Each number is 500 + 50 x the weight over the matrix's rms, rounded and kept within 0 to 999. Layers, rows and columns count from 0. Numbers have three digits each.

# v: layer 3 attention value, 256x256, rms 0.0952, rows 207-223, columns 0-63
# o: layer 3 attention output (transposed), 256x256, rms 0.0991, rows 207-223, columns 0-63
# q: layer 3 attention query, 256x256, rms 0.111, rows 224-226, columns 0-63
# k: layer 3 attention key, 256x256, rms 0.11, rows 224-226, columns 0-63
v207:534529539498443552494553464543512427428544555461548448436526478517534470482526517502571461444499556485506505488476481419467548507499530521474496536543526581488524426454526491482515470506437518
o207:476483496579505464483480528514533589508444524452549530453473451563448482591544429434453473515571506601474562540564414578577479436396409422433542480499571519431416620544488509591592466605579516
v208:497541444527503535544480450467476511510522532517528420523512511508512515433490513533439552464460462454547518538519335538453559555476570466546576518423538519418536450473437481545460484524437489
o208:532468501501570527541495517612539460459554563454502528454488581505538453555443509457465389629527560524532435514601491486505501529504463452458496460543429423572448454515416531515501563387481568
v209:606433528482474448515530520464498550531482499429545512458491502476494479561466454451489553461458611545522462512550510462506408420544517491418385513507487468537504522494494510445475515483443499
o209:436554441554556546542479483429463532470511463538437552569521371537492517438530477513524544539479485437402513540436580560459508544574479577564479477432499579491528571441541425548530474514571427
v210:565465538531482469507509501509529593534596552487583471420486511493510551484585484433549496487503588439472525515508414568505493503502620493461430518484455554513466526501420534531513509545487551
o210:539520436481537550473429413516496515496520459464570432461539448494395558513474481487531547557501504570521517482458500548499407500425417475567491532454521519412469498547454443564478440415504456
v211:596482487524509477585555531417510529624516458560552548451496494449501476509433494513549500497536532452533606550521410577584499530482561541441473499443501500551402508546477472420469507544496517
o211:467522483469507486490484495540525536481527490478529466556532436506474518453471511505471570541437564364467467462413526516452508566536492552475477478552452454435458496460422441566434563438537467
v212:476499511447497485457470487516501504441536516526509520423498451500532490468508485474504425525591373471516617502411560539513550529481491538528584519453468510538448416525512472544528517569610531
o212:563491519515425448485423471522524490554421515483588488447547535486440560542556521469526555407470489480584515446496398455536518481417554445483511503579527436424443506528482517560415469532463490
v213:538503395489511528532457446477493369304397459572443408546508537468477569517490530538573581443458480505534445482476462509388555595534522429464527512486526557411439493414322531463472510438567464
o213:506516594504478463551556537553547544449439522511380468586514518520566450371473489421513349624463507403566469523521569438452464494553498393540464412567442402552484594538551511487482523490477530
v214:596477503542467452484498544495500620421545541458580415477525488525503491553517460458519594473493492381586547510504427540454516487529577425442471515494496492459490553515468506537496472540474484
o214:493474411491552566486459418493489447527507559463435514480540486533444532473475440481562499551527520604463526481513468517453443508518401431605492513449454489502532465552533468510499490420532432
v215:507434450519518446452449511519508589558533557453530451464466470488497511582508422449475563503529604541503617555476532601549448415510511522466476494480487496531416491481500470524535512463595539
o215:520543518442485544494479464446486464549543459428522453500553427538388518447489494527513621525462442515538538390343558493485528495549484516646472509463468506467573535472517423514433456516456398
v216:409524521488527476381463539489487488541509438526475593515486453545520458481492503514449414601589461579459544499434653512567521503495412538558582460475526434522580443505629436497538470531503475
o216:471458484514461537494480541488477418496470540530516460492486611489578491532604557556459568418512500490538525465563480462542610453462586526485517499555556447474535524500517546517457449610430522
v217:662493549520475425469522479493509582414437502426586428483540521507414467613389502478477628463510436528560507488482509511442480483532504415416349478519512514462594510450417539525471525514517451
o217:450477409502530508590406439448454505506494539545374603489501467520511514401506462459580490532505452485429513537469504522446487503574479458593453502461449474523514585579551503473518450490596427
v218:392532544481553505465458465464477467439466421574512545495508449523507495507508484496513496550521419525472521507432604563513534547486448536535581491450529464468486441536491494511518527469503447
o218:480442541477439498516508522549466477576485502519544481519531566501493516580555581542508551419468482515624468451518436405534572497506507456476528449557518442459517479475492536500404502530444489
v219:403490528520504485469429469515509605505566473537516506482474389464567505490609517499490502520560572440534553497470488572515505471476504490520567536430515507559421534546505547527578491514519559
o219:535483512407465533451524467540432448576584504461569424472508531478368532551475524547507561503477461578607510448453463492572490479450440491519493492517480478429522445506450490481417490471416442
v220:603555526480467520497569485532502451509493544476482466472566521513420437512392532563478464482502375522533545456488518519511556528467475510535456443575465567510598410464533444535462532510541447
o220:497469448529494405512445531497574554496479542517494597406490520476562475491536464447519423471556498509420492535570458525516519504495627470392468581543547454522448511578522591535558464542573572
v221:416503413535555501434371565485482472443437447530479536544501484517478490427490580495422453481509436502499437483484526485521507534493445454563633441478474499471585478513516495508512445502503476
o221:506482494451515515552522548535517393401512546475460450539475660533675474468512535480453416550496560441493497516640471532496539420538486510480501489576465437534463492486501507482426557487470584
v222:497483494401485505431569479487520437563468514481443602514502564494557510443535475528467410474534466542459504494492562463503452479488422550590533509529427453545548490548603507485567479549490489
o222:492555550627454468527464511495452589446507453567482541568493477423521472486528587574538505336472462410499481575499497458489498505446605569466494579564536581454472492513521492543464490565477529
v223:531486495468491455556461405393483398514357459521507527523544574463517495480497546537443443470487497524511382424475488512506425565457463512475425459492501472538558470492332512479444517470509444
o223:498523578510460433571521532527492551461492418561494483583400485461631437533532659446505447508520507339488432544516462485545513542471497519484482464576508543464408520488454542461472448492493524
q224:500466558510546433392504587545507548488478481445449503544483556571456544496553569497482453510570525473480586475508560517477509500571478525442536432458560492525508521441513478461522501534580596
k224:392447503664550391508352564509485566497515476467527422513580448548520502515538493473591469537455573613444546454531511384462516426584450444467518565460501496576513582497450422479502527469532436
q225:618326422409413642509667435510439450527485634510519495426458578476471483537434498489404519504366420321518422508361585458565504502334478543599434471643423513475514436518565478495525440479406500
k225:533678482449496532613452441513525422518474480521475592511471513464461632402446503477558509458524548457591463473487558520502460515495540450489539546496553583457513552594421463471403512505473460
q226:612460397340366585436715521529473511534499647593542549480424491519384481481516493578459529439515359435539445550373599469475505561443462548569446558557481583443473427506540526460519463447540547
k226:549592441344459502527501434413503413528481534430478623507486536391479609446409481463518470492518460455595495491423600507543481474421579507470583541457492539461547512573470531485507430543481509